Each number is 128 + 24 x the weight over its row's rms, rounded and kept within 0 to 255. Layers, rows and columns count from 0. Numbers have three digits each. The size before them is the row's rms in percent of the matrix's.

# layer 6 attention output (transposed), 128x128, rms 0.071, rows 90-112, columns 0-127
101:156138140127132150099136136134092153129111115163162152131091110128137120115130131167140134128110136110133070187102137107113190102135120095149154139160156090091122124120154150146145114121126123083155152074106124112122144115137118136118123156126098153125140160107151168078120145133161157134116141099072167168137137140085127124090111134123105157149123123107117069109079139140128142122139
101:120159093108126136133109114147107113112175096103178112125127131138167086114105157160125166122107151150112088163136090081152118081133106122135117122144097144153121111162131137125107148104130137151139101131091123156129117155146127087143088105095160127130148157126108157163113130102161128139132113138106101137180188108141129142115154139170115149074091157136111145100144139107097116153137
096:118183116142122107114155138137147110104152151132098108111159132135154112137195128123090148087119140118093119152158105089116132125105132095132154130143168109137087107174149111137122155113167133073120114153166129159157096131143111128124119100120128109145074078126131131114152141148113131183163132133134119101145094147106135058151130156116130103134122124123134161101099113125164132159140
093:072088168089132051140109124138110092115102157113141126092102107171099141105158146093147133154099157138134127131132115115108127098107127114099154141158101140159083129107160141154126133169164130114113093123101133104144126146123167135076147131123131162138164174131134096122113174148114135115162138150123129167137131102157125138121115133163125153139130129098142137080155152126154140114121
097:143157114175152139144111131114113137164174137146118124142126130125124150138124089148105121117117115134139145076155114104107130085105110112146093155172149115115105148125133095093129122153196140125148096108143145137144146098133093082149119137127151124127147146114119170139117122142089116127131118133181090151111120114140102131075103080147097115119140121110196132166148114099109186131145
099:103103120159112136142090103094098099127144153149143101116150110124156146106122078087108096125124097170147122120096146182159105183131145117139137134140131145157113112140161152166118153173112124111168097088122107105131107127102117093151140103133114116144136155139114134143143162149149103133127129094159176145170108171121090147157114128081120129135108107087144115102122121117131093140167
100:130120151161081149124120122141114108124102102147121096144099171112160142101169160113123147115127134125123134085158136115116156140154172133128142114106149122137156148104113119147140173142116124085082116099153160155063118142107146092128130068122070131098096119104137148138116121125121117133113144119078180113142158121158127155128140181124130118118137170083141124129140117126135143101177
092:083122172158123090109155130136137151149127124145139140169120079118074124099081126121174080130134125141117145120151168099121134129131178097103132124123146121170179139163128108131115112094145165123134098108117113119144113142132136082128123117106099159138126115137225109125135121113134119112144119129125135120094160122130169139086113123145165154156101119134152131099122082117119138129122
108:155119116166137086065114140125171162166165095101128113086110115112118141131116119094160158103106149125134142113141125131110129142155133135134134120094120155143132143165114149147109121106124050120093142123159160132135093106118136167140107113156115133163171108120172129097142147132113119132131134166150113111147047132101146140125145094146150111141127145134133125128128122137093176079120
102:088131136119151115147139103105119124111136185114141101137122134104140133131069164165118150157143126159083086125141128132080131124128148155124159139139180095087128113128125182122102143085087106106132166157133130126162075110145109098140117141112146138145149116115145135147096069152122148118105148172115103155121135108113136118164136105157123126155144088127136142131168161104110125091135
106:172125093130140165163102139119137146113126177143171133109140107105113070109119132078100144148124149157129115166135133168155158133107170141105108172145120102113173161102126071168150141110141103132081161110119123125144103138099096138120108161122143136109132122110149118140134165175138118141103137131090124111155147089095122122118143130065120106135143141108130111122129138119157131088109
093:156165131136132101164148150124169104131098132097140129136144149129082118165153174128105161108157113145139086140123164153102099141131136087108152098133158080151115133111154108101121106095132107138125108072085116116138120157147123081167156126143136128135140139136163123123150109108154145122155104096127118113108120142101136145116144087163110127178125123112166106132157077143109095125180
106:107142118123125117157149100125137163131116145100142146105104109126130093147107143130132129105147116062125151154132161121148131136164148150129141112101112154166109113145109124107083114168104107131166158106098115129136110153067135111126127144218161128098163126123131140130103154135104098117129136177090146106152124106099144078196125143136115121120105121125145150138150114142143112155087
107:116166101157066111114102122135141154143145162099122163109128130128160112120117179114126091119146102129091153116156134125151134140075127185104151183112136133118118098128091124087149176128086131137155135128138107121165148115130158124146160131146090121116120105147130106138128189147130137152137129067154128134155092104123098141110103116124097101107095157132128153091119133141124133120163
101:129103131114146123148148155140101116125156137147125119137118171119124135067099124121125157153116124117179134094141156147153105052128152115082164117105117138140134127159131113162113143114124139109118094150105202120135148092132097131145160130118142140121121081145100138128085108123086094151131118108131123147152126182146175148166120155106101109094124111115131118091101126159114169139132
103:170162083099150132130117131120112107148105102180114122111172122141074116143122106074136172100148123134134122135128152166144186135105157130117146092108137134119096159097125106102134129134114121110162123127150104127136134135136176164120098099144122102169142132149098112112125118101142142078134132139135112112158192159132125081107117152140097103136112139166144152093154147100126131166120
103:125156130156135125127094128174116165061149106142124113070156087169137131155141108163164115146100128151132128129147137145171154109148106139152126126095159155151156122124104151124114114141100126105061114123079112114142139111173123126109141151127156116104124155126141127141099112114116105109103172121162180110141131107108102156150130100106127089150151145089112126139104110112125077130116
099:142112084139132122109127111092115075104186151095158148123134148111192121082158116152099103145147060140142163111144137158140141139095108132150111155124114064196108111136188145139119137129101120114121111143132139129110120123160114122139089180081115147130165147147125120124101130114133158124109126137119131147133128097103126093125156136109148139135163114134109124139156119145144142132117
108:113107125132123159153148142132161097149108133068169121139089084129155122123146125144115116129093125137171114087152153144072144112130129146127108130156173125075153136099124098109134084176095106121103130140127119115143130097142133120105092154140140161128116090080170105128163154120155133101153165126138128143172112128144135150110133087140112159102150104168096160095124131156121130136122
096:098100111152074134156112161153126126146106083139128072138130155129156110119114122176129148142148156105124175111102153149136138103110118157138139199131135166126081147137136113123134143094087127127121111093125109123133100111103092140135164162086121128153163134141118138112157155078157128071129160112129129103100126125155133104137129122112129134122141110153111116140166125172165156107093
104:164096105136131139124114073123143122143116143085135136065141146164076152104124089102108057123129171129127097122140095175145150154139175110120093137150175134124136117122100165150098133105112127137112155127114153127163170104082116137102119124126126153135125118143133140135108161079120141137135129124124156122116115185111132098169146123143099129140104127119104168158138128145152125145107
108:079108129148175151154100141102109160174120146134173141146119122168119084122135103117108118098131093150146105178125124141084163122108131179097143144130117130160158094174143121158124109112122097138123108111150136085139101135147141105108145089131153099136112121134134122141097085090091124178143114159135128159070139101108138136123117165120117158106139153123120119144152147099112103129136
107:128127190139128099101135139110136164117078143147117148136139111104064139121085154146119124122122128192124112129110158088146104106120113115150127109095172111161112136130146093105104137124134099155087159154117120158107122131118110107128140105171107116153087148153126134141127141156167168116152173141099109096155133177095122122108140110144140162124165126116165111087144126104133116156118
# layer 6 attention value, 128x128, rms 0.0575, rows 91-112, columns 0-127
098:144170104140096128103153159125127107094137158158141125078147129132129117152183135101133101060152097100135158140154135145122176136131151115124110143137100108139142136144116123106185129120154088137112141102087131119190147080119087119103099141117097098118149127103110160144141126111144154142139114097145169114110126089123146134084109143149122091142138108130139132165130110147136166129090
092:163148118174107154126126159079122087173123095128125124098146120089141113149116138106161131149193143178090145127134104149147136128160121107118136168097076140121087070112133143098114128111136145110082141100125105153140152140112115141155098122118156114166144121148142135166126158126112100142112115125107110130130142147124084109112159157156138114125108118130152090113142162121076125165138
094:117158122123108146133097165135152096124124097148110100160082143113110113111119134128135048141141106137137154105129126083072127130119122148145162136153151119124127165139115161135119153126104094128180121118125132147118197092091095136139163100150084110131123125135137159145131136105119114148155139125114129085131130146104124057150096158153139152108164166126113157153101133152115133127133
100:165104110123083135110125085157138085083130131125133121122148124144132116151157113135142116096130144119114108120123098142139175117127131145138154170119103137114192095117169130132135153138116125129095109162141182114096141100098141132098144100138104147186102150165120152104140171139127079161136125130100134111095128136098098126132167089112119113125107128126171132109072105183127115141124
097:178112171159079111083146136116146125136109134148136135164162160127141133120123152087111116165150077182115129119110122146098125112094099119127153083105146139128130160135157116139150118098117149095146163129147126146104109092113155122132115096083111174082137130131108113144141172109094130128134087139142126102149115169185151160134130129134101095127123138141137132110144073156112127142122
104:121123102060157166142152154129081135126137106134127096135135097150092117103119108138129137169102147130150127141085110175132100155141102164152092171130146135107098111088095185188105112140129141156179083152103108117126105124138135108108119125132158140189104106120087136083105141126111133125125123146167142129145117127123139140123131118130159111161099143154117111124125137159140110134120
094:145122137075139132116121145139193164092108146127139117146117160126113094167127110130155172140139109138130129117144113069120156109137143142136149125105064091126117143090180146131180138097133120120132111158102186105124113129130141123102116076100140138142123096166095137128131168118114153150150169094143132163149112144131106125108076129131137101099118121122170130134137108134107120097121
100:152073159116150140146156089153127133123071099114137127131123141107180145145115117119148130157172157098164082149161133129146181095132097115123099145128122142146164146175138134115100100136071141088162133146127104144102141124132110141079139136142128153141090122103109101135156168141145126166156127126106127106145119118104104092108135099116095119136144068159145117130139117132122146106139
100:148136170161105137149163139138151124153101086116140136144177115137149141118104148163115155135087156141111104104120114109172127124067140128083148124120177119139127127127137068139149150120145100115144176116101127134125128116128115078126095108132124179101124176123114141118114147130123112103110146103182115140130141135116130131139170142151140093095094097100180103090143090118105141127122
109:122151118110104135154135124145130149094157123064144115194136123122102134121148088149142176159164161092130167106124130130142135093148099153093158112097181121108146129113089124087124093135146119122173132100123091125131159079099135154121103167129124116108152118096118130141163153123151163126102144171145144132107155100113142097092122109107115135117106179128146134118113149130135121114154
096:091140134088114135092153148124147172146127141140113170140145142123110096117100163129090120111144166156076134129136090074139125140105101131102120131078148093146150165160123169108117157108131149104148163141137126156112170118142140174136111110116127129191155113102152150148133126118095158117112137125129112082183119121139138181120122130144124096138137103090136123119121119097087116121117
105:135126133160085095133098140132095104098092181118151126125103086118126097084144104122120152094122152106142125135129159130131119119092077121101138162162111115119169128139156132148143101126113161092122138137160144122137149164113136175117142119114135126112128126134092128147151159174168155137139095119120123137146128125110177144172183104112166121104118128139153113135078071099105108156118
102:090123150116104149124110106156152129078096107150110108141118139098140123106145100150108138114088114102143159100118151194102179145171128130123114146125135104142146135163138122136108111155142172139139122104119111105143117108089107149147152126152161098106145181091132133155146139128083145090121129115161074112119157177115157133168128144149128085124179092125123126120125149126134121138087
102:146080132098056109128113140174099144141141115177148165122131094123110122112132122114158125154093106171161120132135156105102133110122150132138164129115082108112120136132091145152127124136105132116172155145118120133135132108119154103116131070111108132125166134119116133156108124118147138145123142127116147111102132083155130102116085108158136105119107147177098164103182136159199113133114
106:101141129161115146129164137130124171139141147115178160127133107137097127123113127123116109107187140083113138138126182095128098150148164133091140145164055172142100115121105168110152148143109156120121126092126078177133077124097147134141119151155158125097127157163104143140162087120143131108095116131128126136115120139139131105118121133115146144151135084112099108114154115144105093122105
101:146102114108133089112104169103145149142072149119133126119162106119115139148119114106139174117102138104117136121144119174087099128160161095124126105129155116105128131210113137127143168155167118144137063098144156130074165111140134115157110148100164124127110132115120157159107126118140112148132125115137095154136115105099159079112134125120117153136123161136121137121117108153108188103145
098:166137154125133112142114119133101132109124084128130117135138111103117136133119082115124125162120194161098152064154112148096163092099141179143122165165136143122096155138107128104141125127142102133058148136110105081133139171165134122108106147137141167100133138134112145151153112153141106127131131129105100122146133122138139131158105116142089145116092121118090099138135136146145192177117
107:123167154166138118120116108138147133150127121129147111161138102159135115110129132099130157165137155172138117133114117111116122161123113147117089101072107111138155138148106150163092090057162162118114139110156132127078105104148065124148134096128106109116144114171152170124156135136109089166137118136153126118113130159092145099136120118147127131119137161110107056131157161122118116134152
098:133141142130123137182097144157138136118186136116124156101108116120141103120064143076096156144160143101086121157115162146104112117129089136114099123181149084153083148113102106137143110166148138125117136163160125099121127151149137094144132067125117148096121145102144127151150139135095113132144128098140156107092097152174107116122125132090146156120138144134110113115116164132171141134137
098:103124098160123143117082115143164107121144151143091102140118134126123140115100109088124140123150102112117144129157136101121139130112137136140124136125158118080162119138105154123080188157095076092160142134142080114152108158126121154108140113152123113097139155174080126118131136160120142169140150158109118135130161095075126147101165146173143153135099123134150080138133131124174137086118
102:116131102128115122150128073127064114130130163135148121120131118099128140172116133164132167175110142127129175083132141100124141130142136133124174135168107131138117126123117137135155126094088078138157137125157109118111161147124103095118071123118136174154152139122143137156098097133097109106180117149143120183095160114135109156132112139109125107105149119145129133109106108107130141067174
101:151162119095092115069163177115138145146132144138106111176133126156164128144080140117157137108097141094135149107106098091109117099129116122093111146112114129127162141089167133125157120109141123059070156135124159124141103115179135126122098132153148108098107129108155136122141132119123119107128128137115150100157120146117149132109149153106135101161132106164149177122140142163132112094170
# layer 6 attention query, 128x128, rms 0.0581, rows 96-127, columns 0-127
120:122133129160111132144126136135134134148121131099151177126120156122114133130162141121111127102088098142134124116145159110094141128166149094146151136160121138118052116108144075123124134102086145113136111116117144074100140138121094138133118152135107105130166098145124133183113161147122130128122143129133157127140114087109167125134163129092115099174130164132121162102052153159119087132175
107:147089093153144167157099126140135105142131136165109148113130194127128093111141073146157142086114113107104178093161125131126151166122095116114143135149128075159186088126087130149134111131123133145133109117090116115123094149134137120092152133126122118132138113107127120144168095155135124134080099127170155116088093098127137126133137130134116108160143101125137153156146141183153117125114
113:144133130111162122151151124139113113108097127125130159130122139176182148108104169070161130142135168079094117123110143098100149125129120161100094160118098152130110148133114119110124087162107119113145147157123140116149096132138102140125140179130117121124137148142136102155181150076159117099150104110146149140119098137114109144122150107136128147149126140083127170070137115097176119095099
114:163097162167106091166104136075119118143105114154115166153160118130082132083147110114177130091144140148178110113144105128131118127113115101114113167110114132106107148104141143091118146137130136127099136096147112123128174146081091140176140150118139130138131147146163116108158151161117157143142108170152146140116164128116088099115165109128133126110083099147106135123125158093139103132094
110:121141102125136178103149079115118158087147136117100115104176140149097127116147185138118178144145127158137102109146125148159106133136140129103159138115136080102140160149138100108135083106150134152156147159104126129153141118099101115137137136139134151149129109139126116085111151156122109155085125090091105085068141177118126137109171151122121116122122118100185154138135087113120116129135
107:120113186160136154157142092128130130096130093086119186084153125120136146102108101087138131157160121092161141148150136156103136112160137101105117148170103092103155140130088118113117136151120092155158132137128101118105102116164096127100132108114124136162121149119107147100107131071140131166137129129124109139131144112160170105139108105140160136122141100169130095165078135138149154129148
113:121093140127117124076138119112114137130092133149100145149111098085125112090114112076141140122173100125144157102122140147100141136113080143117133144090167143084149164150124165136148188121164083120167166139115158131134105147149123147088130138121146146105150065149122123140134104112138134130127150127104116087116143137121121113135187111145149097137139159144169103108130150174110142110119
113:122099118072117129104139109069159113124135104114124168124104122089105120154078130144144120122166126098158124165140129098123131155130128158112117124171137117145139164085135114166135111121111120141116157139143134151183124150134112145111120087093118125156168142119148130136120130150149091080113120113179176137112174169098133092136141167081095133102155113134134126137107149105100151132146
116:150169136127112136118156189088122114108155145145134169096130120131105104162137099113136159116133142131113134126146124134123102144115120128156106153134134111062157096108087121165158101147116165130136124093154121111132104074148151105140163123142128134134101158148123174130153117114135133125146146121103141105164170139106129138153141145097165084123101103151155121052101106105115110084138
115:080165145123131138135109148147182118113117181112108108096108122156137144094144116121132109107141123144146162125142147132112155145182161152096080142139128136095134132160151125122149104138121106141105100113092153099162139110103119083128166127125154094114134131149111132159108111107091127143109122129095182133117134120117114135103147135149066130114147106117072122122202151121133152162150
115:088134124152127141111127160117121090099153164132150150111146124148090121078108136158095114148070111137124150130140121102141106107120094093134075126110142172169145149137136072146112133125136117127131112106124188159128134125116124110061116087118104152122159136141127090133103158144149141111178102135160138101138153096164132151139189166119144149136144120114143125139139129110120148100131
111:150124159109111156134146104107159191084165120091134071149140116089157137090136143096127115144138112153152117140133130093098137077120125176143144122154113136100140077122129108130126118107157115144107097153139160137123143188145171157164171117094115128114152133135119072160135116136139112111174084141125134116131124148125141105147170123110126119122129113146134126136124089112116099115092
113:134134138135131123111127126156165140122140124166135128118103151164125104119136175173139110155120114119159141150167162164134151118138102151121119124159136153128146123135144138093137141122128110108131161134085137131120093116110178112083098165114114153187100150126145140148095125118125100137131150151086115086122147093126099139157096142134109117080087162133096145132091120086110056090099
115:123159103140151108141163137125155133110128122117167122131137134156137130104127095149118153110107107147127138151174161133113125152081114102081136150139112133124114159116150156144117085158128128103106138094129135150078154171113132118158080123130125099145120124143076143150106105158149131133143099097141134077141155155190115106165085119103144118126160174094099121093134098120086140164144
112:119123119101148145111095121143081113166150097163122151155125103118147149110109173123167089140113129167135122138148127132148126158154175118093144105126112127089143084127088131103147112114131098092127144117110122186146128125143130119122081156143154142143140096176110119138132084139089106145170092122103133128179116112113144146110134142120144127138154071106159146131072128119120149139172
111:127120142113149144128145142126128093079110134133125133147142136104126152131111166110113145125139127126093160171156135128105111103147109118169152149144111139097134130164108146141164179164119123102147124119167152139119157126115139138117088155125127126080120123101152125129063157185103084138084149133153154100114146088170111096123094135167154066138108105114111113148117117137150130121075
115:106126140113107146154140119171111170079117141159135113160136108140168106099126088141105123133103121115121125130124121106131082122121182127126134145127101119120133176114113158173133084117126098127142137132106104091154164109136132156112123137153132112170092093102173117125110151110100131147155154125199134113126118138081137142126174161148161131101144122117106118157112133144126110053139
107:137098125160142168116156099111117095185140146138150102143135126112150112090126118139108101140109146094109124152087118155113130122122167149119116192116120138117109147120098133087120109105167148102148099071117154153144149088118169120148134140109109148114099139128103157126134150130117117180084141134134128146083150124131108077149146140141136088145168182124164117131094104129140112132161
115:165107110112107143114144131082118149151116112139158058114150109090140126123125142133109128166085151087163152125145164086119160179146137103113119124150133127152132166130177148128136121128132143116130123138129119093099109103122149101111110125117098138104156137106115117138113171113083112165128139064149167142144117094110157151122116120098188149121108138109130109092159171135134163129116
107:124120121111129133218137148093092112106118131165134098142097117170132127094153117136134109169118109150157121133110151139170106108140091097125127084180133112136099137118128126142148096109123145141116141165119179138134120099134129167133174147112100097127121127144123137135140115122147114079148132121110097144110168118172091073115109083128153125112152123112171109143128163114122111140163
103:115176142114138056162113116103128072124151161116134094125115179136131162121087145109123102148128101130131203139095107109163132151134124119121163121122087124130152143112147105078124152143123128147121165101109121137113165128127110170135137126114162115083126140129156154158137109133116160163129114123101096104139118138103178128117137125128143118133152121153120114094162086116135160083142
113:114120061131128117094121128115106127096106080102138111067136161128136110114164114125162113108128128157134118160094139142155176099145110115085164141139116137159142122163130119183146189132116116077175120124124107163123127111135136124152138105101109126130111156149131103078127130146104178140128106128135188144143143160124134128109144128165116122133153124118119151086109138145109128082130
113:169098117120102156161132152127130131149103140115104092102122141118116119134131104113119088146120128089113170151088124145108098123152120092109114168116150155066124123115166085141145126141142146160098150123160116119105120127172134197125093142112130131126137146127152131118117105129142152104111140123095169146093113118124096150165143196115150160118141110152109174166094085133109112127143
112:153110138112157113116118150154162102176162159103081134118158129147157128099188117119107114149105121095128125131142108148193137134094156147103103127127132162068137136088101080172107196157151147106121129167108110083130163124148124124133110125134123146126124141091085150140103146116097125152114125139153106111104129150147127125115135080101113116139126096149122121117147142147134152131127
114:153108171131100077137145124161111100150137135121153129150165120123124123121116145118132147129108151157127136121099105141139091170124132123088141093134161134124166121177119112117143126117098160154153153113134136130092100158130144146157116111103107107134114099151095082091118166083193149115109151138168155095146106137122112116165121119115096092071153111075146131132139133162124092136143
115:143130107145153169162128130142160126140158122119119097174120117158139131138102161099149132103101106107138097129079157150137116136087124133104087155158135132150120136155142107133102121127140152128195130117121126112084100137099130137129134097139116163131146146087174113136135098149103105129135144157107141106173164121150149101154155118124104116114077054124099133119122150166098167094131
105:126091133176084143133132120116115152103154170111141133121164100122127102119115138120153144179138132097105161114107138134168108159121138153129139147132128121133136053132154102111166119136095110080119117139107143144100157147142099111146156143090132154140149164096162144116154121146132107089103136109105143156123092160143114135095116102153169139116161150099102086095095133134100134089167
115:126125130105155140122123134086122147112144146102117108127117094150084104128168146143072162118094097150106166148155110163133142145113097140135117140129146089119116164156087180112152075140120099156155076120140087133113116160131109136139134106114121182117117125165149158141138123181134160142151127105161118172130084111105142123134092133126120166106131107153128138109072133130132130115132
107:110123092130101093114069128130126126094128156117129128136134126180130152087183140154121157129156133134178122119061122117064153158124165137120110159111110162140115114131122119126115097142112146152152113182110138147109129141110116132083124121095122075107133141130159162124113124151121129126138125107153093131120138150115109114169069154131124123105139145160166159128120134170130146085123
116:106169138166155167114159150172113104153123091154125122160111104081110160161137127110105161107112096107130140142114102122097144138138120079060119113114160100128136110102108108136148116107120124149125147141111143113151172112102133151123162147105172107155121179107112143092108128160128125120177137144114124076124125131108121112138094090117121157161146131148127157099145150145171122098113
116:105117117121107122130071139129157168126104111152116087098137129104120180152169132143153137118105105112095129138145129127101076118165103141096140110156117133097163141131136114110156140113102106067145128139158116153125125134153116151142137111120119097146092154123172163123159169141112157132110118117138090104180134102153130135170135124115078155162132149114134074109126111176163119110132
106:131164121111136139156121108137167128102133135130185156157099095121097106084104104174142081128147137102094131143089113130089150131135135131136125134155176123128123113094093139153155181144076144122130159140116136125115158141105112100138153139154161178144114069118116151127143133120134108138152108106096110137098117087133148123145109183086115146101134123092141113122155153144166115124132
# layer 6 attention key, 128x128, rms 0.0572, rows 96-127, columns 0-127
117:149118138114132137118150147110150159140164106105190140146151166158129112118116118100091060105095115143134126135178158157147130139132141120102132157169143159116122106131174117147099113152116151093150092110080117094125161109108108149101141146105124141134132128110163107170100154118073122146157160102124127147104126140067165129159122115137104122110085133122122102129119145123136089145128
110:128059152125152149146132135080185122092112163127131145116116164205127166144108128125149108117113118123113104108152161102104130142116084115139163119092110120075161121091141164171128125122133124134095120100127086132136117137138140156142093127145135146145129099109105141177100135123112098139116108122153145106110079116150145133148152136123139167147140099132118141134171161103113153106129
111:161123143131165141110150137137095083117152157091128143146133113151160096121101169098176079138124112138063152111089114161106134162116110134146114130110110101152086136107147157136148125140112143160158123163161128114132140136140123128130138123122136079128126180108111143134138145122123122144127156148119122131143116149091104111152087127138100127149079177118119142091146075063135146101124
114:121123118148075091111148100089139119115101101099147152112115103131113162133109128101166151123090094141173124125149104130177103171150090084145115141125134127150115160088119112103124152151128152149116114113141097118127144125110115118143152108127118097181061123137159110108176114139129138144154126115150139178122163144119092143115131167146115133143084122108153136158164147151163097118118
110:116132144145136151123115117139075177135147164138102104116124110132128124134168103123139126127136158140131149099124131138133123149190089055083143159112165132110118146134134096164079100124162095127101120142169129112138135127150130074154127155148108163131094093177130138158137143126170114143084118096128152130138159152130122069126132120143142109144121109115091119135144102105098138143102
106:113152149138153156096113094111109127111124159115119130115103147127132147101118120112148133132130154195154141118153132150099088148135156150145142144108107167157142168090101110125142133114137101157125158156119114144122114115122131148118101157087155096132117129111126105139138178106132101124122126148073145105167119091111194105118121086113108109100130100130177162142128108168105092079170
114:123107145147151063146135093116110127183159147089138155074118109101132115112149119095146174110127131147142163115123141126107180157107113136123154107109141116123135114158118120147164146135117108141102124134107128147146120161061185111113123114137126123140126129114120157106137165089086121081143146138122132102115127098115128110190130118106164145142136138104131129129178098185116108130132
110:144114102106136138123125107122177069107171152144129128131125115134087111106147097117163165126152183121121112062112145125155098148140133115172110131088136114171159103148109112138081125115103121092115133100123132151163120161159123142129150146082161118146135139119134156112107107102140127119127130075155155135150153137120152065173120121139070132123136136145139129113106134151141130134097
114:122130155179146161082134141116073090107128129127150190126182151121136151133149151148156140147121115139132130108146143141135138125147123108134122146143142079097148109158107135136104100140148143152083150130092119119126119068143128159116178102154121094125135101114127125124099120154124151096115096121104119159163158125158141133120151157084126116118098117114118093057148138163107122096147
115:079110191127113170126129167125115147122102164119116125135085115141157104168113120128098106117160082165160129180081168131154096139145116126107117136082119130112171125155125110089132096129107124119150150109104160125153128157115110086103103119152154130142114169104117170108110093102149120127164116102113161123132119122146091147156150140163121141115105133130129099116110135127149128142175
113:077186126114142113167164132087104126119146145107155110166133118135127136119147079100139101134147149132138121102117110130128129115160103136158132119141119133098122150131084127098074130144144158102110157102107157142125149146151135132089137079120162192104104102132167142144105165118089164086148163146124119095110157112139109164146156147164120143146156137107097121116135125105141135094103
111:137130121106153120168153093106115152128179139127120094134128089138150123118135164112135126134150096133167167155173063099139090107130130108112168165127132126160168042163106116115133111146158131142099108153121129148156115145149119102118170113104153070128125157181097123124129096119114090129147134131175112102105119149129150146140113125103139119119122143132109132121132111114106147116103
111:147159120135135107124145170149112145113121111106112145096121130149126135122140124139137140146156070092143137145116098142089157110138118121117143155119136138169122151115108126115151126160154136126158116157071133109104116137151134138144111177083099131110157127146090164138110136119168116140114166127120092123170100102143088111174169145125102101117143063138105084144141159153146076095096
118:145133086143101170138173077087140160134130124102110144163122149125110140127128084123092139139129111095142155125142140172132123103097140149101114121139130156162150114127157109148093149160118157153120101116142189155097164117154136164146079106124127116133123114163096135099102148109125162133125104106070156098130085140137097098129113142137138119132117153142172092086141134117165124106124
109:168154146122146148169102119142103092138111095144156139171067108151156113098131129087142116159112109111137128087153151181123153176128128130075123116116089094118155083128143099134126108120150135089156144111122147109123155134122175134114132129114143119116150106143139129165156123136148120118101124088141141149138137087138084154069145116117114142156167134147152141155098125143089103129114
113:117099133184170097108132122113135085108158142118180156174076119087092158131136120137099123121116128080110129167135121132092103117150104156098154151083110121140134120124122134127145153117132118099117129116114148128092131102146134148139139195112105121137094112127146110102104174148118101098112136137136135113112146165146117142111097141158193124117135083143120118171145125138145149162156
112:131110158204082176160129128136123147130105150096136094113150142116109142133133095114113109086143110174098108088104123132108125091098188127125109160122100102134114111115105105128145122151142087113145130158157126109147122167116180119156172148106143132151107091121163084160099121111132153152123156148170112118173123134115139143113112129104132116119157132092116127151154112129129150098126
106:105105099125152136078136116090128134212129155170123093105135134136141165069140108158102078149133098140102084153126116124101181145151123159110107132127136125154145111131136123104140117128145114110105140136157129145163146139126126118129169135106128138104118104081115144131159153146104134150093142092121156139096130151112103122147141139094159069145134099101145120123137142117162125115180
113:144109106133135165124111121157124142094152136115137096146125133149105151125135169111128096156136171119165141134089123084143176117117112128150096108179095142130161165139162132119142134126130125115100164115165119105084148149101187092056122138124087090126125158106126122122080132098129167103114137085134131146129141166108145109123133126155143162077154104118114137100119148121124148125125
108:163147111088152112155138126106110152144124135149155135158159071140131113116123081127111134136120073140139112154095105145121141106129127113151112156154158127132166123119172171109097136107077113170144168132119090089122148123161148115173118106155142109139102127134125140142133127090115084122100070122111127163140190141162119130119124103138106102106160130097154157149148135116130128089124
103:148093168082133121146161115124105076121119133125133120131103087146126145113115117118098108125123133138144115182156125116130147130116139158136132159140130106115143178095110057104119121119187197148142159141116126132117104117127102147166078137144149124113128140103183165115131139091147146147124120116129090127140118151148120102096110130108128109149112161140096124094121095169140179139118
113:096152099118127115127180131093145131121113107115161143118096142124165110098118138130149156131124116149103108112123132085124090124126102174095133113145135094097140131135114140163166170136168121125161134122141135107129161186150140084113162162117123103088140115168164124090127137114105167155131090107080154138127111117151134087132103112153120131125095129137074161122118190139113149122131
111:114060129129119143149141113152173128184144111135121148136128150129114175130150104104137142160118141126093131150103141127128113184118151079104129132152149100137134122116122132074165106100118126159123160118128105115079113128158068170100166144104161152132141140152133116166099136091138153135116134140097128112100137130137106147161111141117126128121101140074123144136080114171091125099123
111:112117175138135129082105109125136142166113172109105121129120117141161109092151148157150161143105132100145153134100183101161153119126138189118123157127102213120101138116135108118104146095163171126133109103103088105110144125136134158088146108121134136143098106124109137127122072139163123148141140130145133107113145098131132128118056137094137110130121143120132093156120144112137158112145
109:164092144123102105108141103145111130100162165139141131145141088149121104137138141124132112124119118168142116109141141151117134117167139142083145088138164150141105101151121116136119130117112170135109151091165122094142128130125080145141112105153120124144102120145106134089115167134111159148111132148120156104158087099099090164120141132131121099119179128089138165141143184146067173094088
114:137122087095115134146129170107110129072142170076121158132124136113193105089135139122152119123116107091163056147118136150132122084123097111136129165160118150158135139156133112140160134086145133120129167158123144129124099120123152173141125081079141151160136111158118092170123106143129112123120118165129145115126141132092100137165107121154111134149122105092105120108123138161130155133134
102:110104153094132186121130111128171172120144145107167149146159101087169115108169135105134118141145121121145112124191101102087121137105119131118089120150119127070082148133124140079142119151127089097096114134146130106112139146178092126118149173092133092122132127106109139102166155142157111096115108132133135178151108114166123124114159143132136116105132165121117151110152130131134137123137
112:121120136128131165144138151160137102141093122101124132159107116104123147105133164132078159098142107140109138124138065128128166179114111125132154111139124132122130132142117155133079073164106096110107111125149100146151128096140147123146097120134115157113123086178153118149139112154153166118120111113144149134125109138104140136141107106143121156055090095139141180090124139180145148104160
108:106133112142114130096141161132106145145096117110133115103148102156142116069131143144110097108139141157114117106123129128108142147132098087099102170134157137103112071120096111108123156118103145124144122171124145168130123147140100152106082115130087126134126121136161118116128149128156122129175169129129111122113105186193160107133113090182111171118150126148177154105132128142135165100105
113:131126152139152155108133110087112138160111135141151107144110114118113159142163149084103184099132130132134140124111158129169120131149122122150111099164174116128103136110082136138163170074098089142126168145086150057122140093100144118154117157120144115145169119142149124154125127155128101119150126112135094108112111129098139140104139111116103124157131126143156083078134139102163168115112
116:063104134127121161130119118130117143135128107135174117096131119168161124135120106134122146135123093080102150135132102149129115135087097167118167139169121138130082097110138143148142138082127125125097161104134126145135102098120143144122169143150140094137158134125206159100105135114128150150158084153125096123160119133118127089127171135165097112081145097135149099154151098140111147136118
105:139147140118131144141123091095115144121093161137133179160098151166135102128165137160131122133150137129088120199106109087071139105151148120128116106130111115138156103121106119154126098131088125093118124100118144111119141118108124102151099113123147136159128102113151147089130103148147125134100185117104065166119158116097149130167156153092102151145127125155151142134182122141123110147103